Weights of a small transformer language model: 26 layers.
Each number is 128 + 32 x the weight over its row's rms, rounded and kept within 0 to 255. Layers, rows and columns count from 0. The size above them is the row's rms in percent of the matrix's.

# layer 21 attention value, 384x384, rms 0.0449, rows 64-127, columns 48-95
size [ 91  86  91 100  85  79  93  98  88  96  94  83  84  95  82  91  85 103  92  85  87  85  92  91  93  82  92  95  95  89  92  88  77  97  92  92  90  96  93  90  94 105  99 105  92  95  97  94  93  86  85  89  86  90  96  98  82  88  94  94  82 101 137  84]
[[117 131 139  77  94 142 160 141 156 164 107  69 107 152 132 107 130  91  67 114  88 141 178 147 143 113 187 122 129 126 102 159 189 130 165 138 170 117 147 111 149  90 142 194 180 125 170  63]
 [140  87 145  99  74 152 157 140 142 171 148 106 132 153  92 100  65  58  86  80 130 156 160 160  94 114 114 150  77 149 136 126 179 174 132  90 159 145 154 105 126 123 131 133 148 158 172  84]
 [137 117 106 137 109 134  57 131  97  74  80 157 131 135 106 111 100 168 184 107 157 100 114 113 119 125 141 118 135  96 138  92 138 161 101 134 156 135 134  98 126 125 135  81 103 120 163 126]
 [146  72 101 116 119 118  74  96 109  86 115 147  98  94 156 103  80 161 145 175 152 122  89 128 179  97 118  64 172 105 189 126 137 112  25 119 156 164 130  72 123 181 146 116 124 122 132 176]
 [115  91  88 164 116 130  95 141 151 186 128 146  71 155 142 135 137 180 169  72 136  70 111  79 131 117 127 139 139 131 151  80 138 113 117 127 137 127 130 120 125 125 102 104 148 119 166 128]
 [175  81 146  97 129 137  95 177 168 159  81 106 133 116 153 125 146  81  87 147  94 191 201  88  89 156 155 106  88 136 152 181 104 123 131 146 192 145 149  64 188 118 175 131 165  78  69  83]
 [113 167 167 106 107 145 165 122 119 135 207 122 171  99 130 155 135  91 131 113 126 172 130 159 127 117 135 232 107 118 123  94 121 134  60 112 114 155 111 191 105 135  91 130  77 162 151 120]
 [159 166 132 124  97  69 161 141 154 107 170 144 110 128 184 108 165 113  76 117 124  98 134 125 112 145 105  98 149 167 119 142 176 136 210 125  88  35  99 119 161 161 119 139 150 102 148 153]
 [114 121 123  93 143 117 202 108 139  98 140 111 170 132 118 122 102 133  76 108 146 156 165 145  87 117 106  99  98  84 117 127 132 150 150 143 105 154  97 124 152 111 112 100 159 126 146 112]
 [146 111 124  73 112 120 185 120 140 184 147 115 148 136  76 119 150 155  83 171  86 172 124 166 128 108 125 156 127 157 128 133 132 155 115  86 156 161 155 145 129 131 139 156 137 163 123 139]
 [ 76 119 120 120 160 127  73 126 142 149 174 134 115  97 134  97 136 141 142 165  66  86 127 131 140 111 119 175 178 113 173 132 131 130 120 133  52  90 138 137 108 168 112 157 139 191 112 148]
 [120  70  96 184 140 108 181 134 107  87 159 136 169 115 154 118 148 150 198 118 123 153 108 124 152 134 107 115 139  94 158 112  97  99  86 113 179 158 141 130 109 146 101  77  67 139 104 146]
 [143 146 107 117 153 118 144 153 111 149 104 151 141 142  91 117 185 165 198 187 127 121 119  80 143 178 103 172 139 127 173 124  78  95  74  92  99  93 123 132 113 113 135 107  85 155  85 184]
 [183 168 145 143 108 138 181 153 162 166 125 140 110 147 140 140 123 146 148 127 121 123 158 107 149 161 161 171 159  95 157 140 173 116 127 104 116  97 111 152  94 108 125 202 108 115 111 167]
 [138 138 144 101  97 116 156 109 148  77 150 109 107 126 165 124 122  90  21 134 124 157 174 151 119 131 144 154  93 142 109 156 174 146 206 133 125  99 101 146 183 136 166 186 175 142 122 124]
 [177 166 156 103 150  91 161 115 130 140 147 130 156 144  78 135 169 126  89 192 116 139 139  90 126 167 109 164 167 147 139 107 115 134 120  90  83  88 144 135 138 150 148 187 105 159  99 175]
 [121 122  78 139 130 139 106 107  96 165  77 161 114 127 149 100 137 183 212  99 112 101 126 109 135 149 169  92 137 150 144 124 137  92 116 114 127 130 106 111 128 116 112  73 106  96 117 155]
 [144 100 161 104 129 126 153 182 156 177 183 101 194 153  88 133 122 130  94 132 128 171 219 124 124 123 105 163 122 147  99 121 119 200 115  74 127 122 138 150 139 105 125 207 101 155 144 132]
 [110 128  82 150 150  95  64 114  82  38  69 161  62 126 154 108  95 118 177  88 136  98  45 101 177 108 146  83 152 142 168 160 129  49  82 203  97 176 121 116 118 149 120 120 111 116 122 152]
 [137 120  71 101 169  83  94 150  87  87  80 129 113 152 126  97 127 141 100 118 105 131 142 119 138 155 114  66 104 167 118 167 106 122 141 176 121 154 136 137 151 147 132 114 169  69 112 104]
 [118 130 128  57 104 118  88 151 110 132 114 113 131 134 143  74 103  92  60  74 145 147 146 175 119 160 150  95 111 143 103 125 161 169 130 186 125  97 114 118 159 154 120 174 165 154 156  68]
 [142 139 116 112 115 120 178 134 160 160 150 103 103 154 171 129 113  82  85 132 137 178 197 164 115 120 156 120  99 171 129 163 162 129 200 131 203 125 144 148 176 119 116 164 182  79 117 117]
 [155 102 114 119 117 147  84  88  94  79  77 158  82 154 131  82  78 126 104 115 195 110 133 104 120 122 161  90 124 177 126 164 141 123 122 123 136 114 116  75 166 129 169 129 150  62 110 131]
 [ 81  67 126 105 117 138 197 100 143 135 117 125 138 106 175 139  83 118 110  84 126 133  86 181 106 139 162  67  98 117 136 143 186 157 176 153 176 176 134  96 144 138 122 122 152 131 156  89]
 [ 84  63 112 165 138 220  81 119 155 139  54 108  87 151 157 133 135 114 152  95 139 118 164 130 119 123 168 104 111 153 110 166 168 108 143 142 176 151 195 105 165  95 166 137 165 149 146 107]
 [119 142 133  91 121  94 162 142 192 128 206 123 103 100 145 136 132 116  70 165  97 126 177 215 133  97 107 129 125 151 132 150 155 138 205 126 135 117 117 169 145 168 116 160 177 194 166 139]
 [114  76  83 120 130 152  85 128  80 126  65 136  75 145 105 120  78 134 140  44 160 127  81 128 124 139 162 121 116 100 174 115 120 104  32 120 116 165 111  89 134 141  94  94 138 108 129  96]
 [ 90 182 101  94 116 171  99 112 158 120  76 101  73 120 134  99  82  80  72 106 124 113 141 172 113 116 153 132  68 138  87 161 174 156 152 172 142 116 134 125 117 109 166 155 173 166 174  75]
 [136 143 149 155 101 131  70 120 134 161 159 126  95 176  41 128 120 147 121  92  90 115 173  59  91 121 153 154 112 202 125 132 162 142 164  91 113 129 160 150 155  99 158 180 106 124 131 119]
 [132 109 160  98 143  99 173 125 150  98 198 131 162  89 153 118 127 107  77 184 108 108 136 116  69 131 100 100 139  97 145 134 141 119 189 127 141 124 109 103 174 157 122 116 136  95 121 149]
 [125 142 126  90 126  81 100 156 175  87 116 135  60 144 131 101  99 128  90 123 146  90 203 142 117 144  72 104 129 142 158 152 154 109 143 108 118  93 139 145 103 168 153 201 172  87 160 100]
 [141 125 146 154 147 122 104 137 146 105 191 118 173 108 137 165 139 121 141 213 146 144 143 130 129 117 123 156 143 116 109  89  62 164 115 117 153  75 115 200 114 145 137 147 104 195 126 169]
 [ 84 186 114 100 135 160 140 110 153 165 141 124 138  90 142 106 179 140 162 148 111 149 151 154 176 130 156 120 153 132 122 114 177 128 164 113 130  79 163 175  88  67 106 140 142 105 134 156]
 [ 79 197  99 130 127 110 114 115 156 132  84 143  75 137 118 109  94 152 148  95 110  77  78 122 164 181 102 156 151 101 118 166 154 113 117 161  29 107 142 140  55 118 142 123 148 146 154 107]
 [159 156 122 102 163 121 151 105 148 152 106 149 122 148 121 118 176 137  90 178 116  80 111  93 129 173 115 107 152 179  99 181 126  83 161 135  84  89 141  92 148 132 163 147 158 147  96 150]
 [131 140 141 137 136 140  57 127 104 102 120 131 142  74 154 131 135 120 161 197 163 100  77 129 172 128 103 141 190  79 115 106 100 132  92 153 111 116 126 116 112 147  97 119  96 158 143 141]
 [ 94  98 121  95 102 115 159 101 123  80 121  95  78 115 181 121  89  96  73  65 151 129 114 192 109 123 163  87 123  92 104 140 141 151 155 181 159 164  92 102 110 140 138 100 161 108 170  69]
 [119  95  69 106 115 126 179 130 137 148 115 132  75 141 176  94 125 150 123  87 129 129 130 161 122 117 133 136 113 125 137 157 170  94 179 156 147 104 110 126 115 108 102 164 152 136 156 134]
 [133 155 124 179 179 146 175 183 156 144 117 130 110 141 172 112 171 126 169 151 135 127 185 114 134 131  83 109 167 159 128 157 118  85 145 134 156  64 145 122 108 115 138 132 137  90  72 146]
 [ 94 139 123  89 127 141 120 106 122  90 122  98 144 112 154 119  57 115  95 116 131 135 131 172 131 113 143  71 112 123 105 136 150 147 127 187 126 191 110 130 118 127 146  92 137 171 143 105]
 [125 140 125  78 145 149 199 165 136 217 132  99 138 146 114  98 165 124 111 145 119 202 169 109 142 173 172 166  95 136 120 163 148 128 144 104 126  92 138 130 169  78 124 155 152 138 124  93]
 [126 110  89 160 121 113  87 102 134 146 115 165  55 153 118  87  71 166 169  44 109  92 111 113 137  91  85 134  99 141 164 128 135 101 120 115 113 108 105 103  83 107 117 136 148  76 152 109]
 [197  85 142 119 115 140 150 162 117 126 133 136 157 158 154 139 188  95 137 162 152 165 172 113 124 142 138 156 116 196  95  84 109 117 168 102 195 102 121 117 200  96 125 156 126 114  56 142]
 [147 156 134 102 122 172 188 134 131 186 125 133  97 130 147 139 173 135 103 163  96 151 152 124 112 134 168 137 130 197 124 168 180  85 154 114 139 120 160 111 171  90 119 163 146 108 110 155]
 [159 101 146 153 134 163  87 111 138 144  77 152 131 112 135 108 107 123 192 104 148 115 102  93 121 113 118 151 133  83 161 112 119 115  14 133 131 140 116  99 100 145 102 105  54 157 132 149]
 [151 169 204 145 111 103 174 145 149 193 153 117 179 127 110 168 115 111  62 149 144 121 121 178  61 111 110 145 159 109 115 134 122 172 128 124 107 132 134 156  88 174 163 170 102 136 174  75]
 [ 64 221 132 144 119 159 185 121 124  94 160 142 143 114 123 134 152 153 144  95 137 124 106 126 124 139 143  84 122 172 108 150 144  95 143 150 153 151 151 192 109 130 105 109 117  73 139 126]
 [170 136 118 112 139 112 172 112 155 119 104 129 144 150 150 104 140 157 129 135 171  77 160 100 100 145  97 118 150 151 111 135 120 105 179 114 143  65  92 108 152 126 127 140 116  71 116 141]
 [126 163 167 130 141 157 106 106 107  96 167 119 136 104 117 174 171 102 136 200 145 131  76 110 154 143 137 117 142 159  83 111  78 113 126 155  82  97 150 139 125 160 106 172 119 137 100 144]
 [ 96 127 128 142 118 188 116  99 128 167 119 147 121 101  63 136  91 132 202  42 105 116  98 102  89 145 147 135 137  70 171 109 193 117  35 107 121 144 194 119 114 128  78  99 101  95 182 103]
 [161  89 140 148 110 115 103 138 117  82 116 122 125 133 202 144 111  93  78 123 173 133 136 130  90 103 129  61 152 114  90 147 126 135 185 164 141 130 124  57 186 145 124 136 166 119 125 103]
 [117 148  71 141 144 136 128 110 153 110 138 141 118 111 140  84 133 156 169 136 120 144 107  97 160 153 138  91  98 151 132 142 130  96 139 117 160  55 112 152 101 107 125 187 134 111  79 172]
 [119 161 139 114  89 115 157 149 159 116 152  86 102 143 126 137 142 113  34 129  78 130 145 159 109 114 132 161 122 168 107 126 150 178 212 128 113 120 145 150 141 133 180 171 184 132 148  95]
 [130  92 116 159 114 155 117 105 176 152 106 164  55 119 153 128 134 127 199 105 141 118 143  77 118 135 128 178 104 126 160 141 147  92  99  96 191 115 140 142 111 129 140 127 132  98 120 146]
 [165 145 124 126 148 172 134 127  69 141 156 124 229 151 103 167 146 108  93 139 150 175 143  96 114 141 140 146  88 168 103  88 107 133 102 102 103 148 129 142 143  91 108 115  87 179 113 159]
 [162  87 177 161  91 139  90 160 102 131 115 121 161 128 137 131  88  29  89 106 197 137 190 185  72 120 115 140 120 112  90  95 109 179 116 150 148 145 147 131 154 126 151 123 122 131 167  89]
 [144 184 143 155 112 104 148 146 122 160 116 185 117 123 117 151 143 136 175 150 137  95  83 123 122 111 110 154 161 106 155  83  87 154 106 105 100 124 147 157  52 128 121  77  95 122 159 158]
 [159  95 118 162  97  70 194  89 148 123 133 125 113  70 220 122 119 146 132 128 128 125  63 181 154 101 137 119 178  45 133 108 139 166 101 160 153 132  74  62  98 162  65 128 111 128 155 119]
 [115  79 143 187 129 175  44 133 141 164 109 113  72 126 143 160 123 150 168 147 108 134 133 125 126 108 186 144 137 153 158 126 147 119 121 130 154  89 144 117 108 133 151 108 132 154  97 117]
 [ 99 117 115 114 160  98 128 110 120  87 149 134 117 113 202 113 146 150 195 145 134 107  92 153 154 134 141  48 145 127 129 144 134 133 145 162 113 136  88  98 105 166  94  98 126  96 117 181]
 [179  78 125  84 115 120 107 121 108 134 120 117 162 119 175 109 113 104  73 148 135 163 212 172 130 111 150 124  92 127  78 111 134 149 157 124 156 116 121 106 189 157 145 184 165 167 174 124]
 [156 109 135 183 152 119  81  84  74 122  88 138 133 130  97 145 119 147 189 141 113  83  70  73 124 124 107 118 157 116 153 123  73  91  52 143  71 150 115  88 116 115 114 131 111 119 103 179]
 [128 131  83 167  95  80 165 149 128  99 118 105 151 160  97 119 137 170  11 155 118 136 192 153 111 155 134  81 135 117 137 138 131 110 147 134 169 124 142 142 191 117 141  77 126  77 163 157]
 [137  98 128 158 133 156  53  88 153 147 113 173 100 116 175 136 127 130 185  80 167  94 105  84 137 147 148 115 144 109 140 139 135  72 110 138 128 121 105 107  92 155 103 101 102 131 110 144]]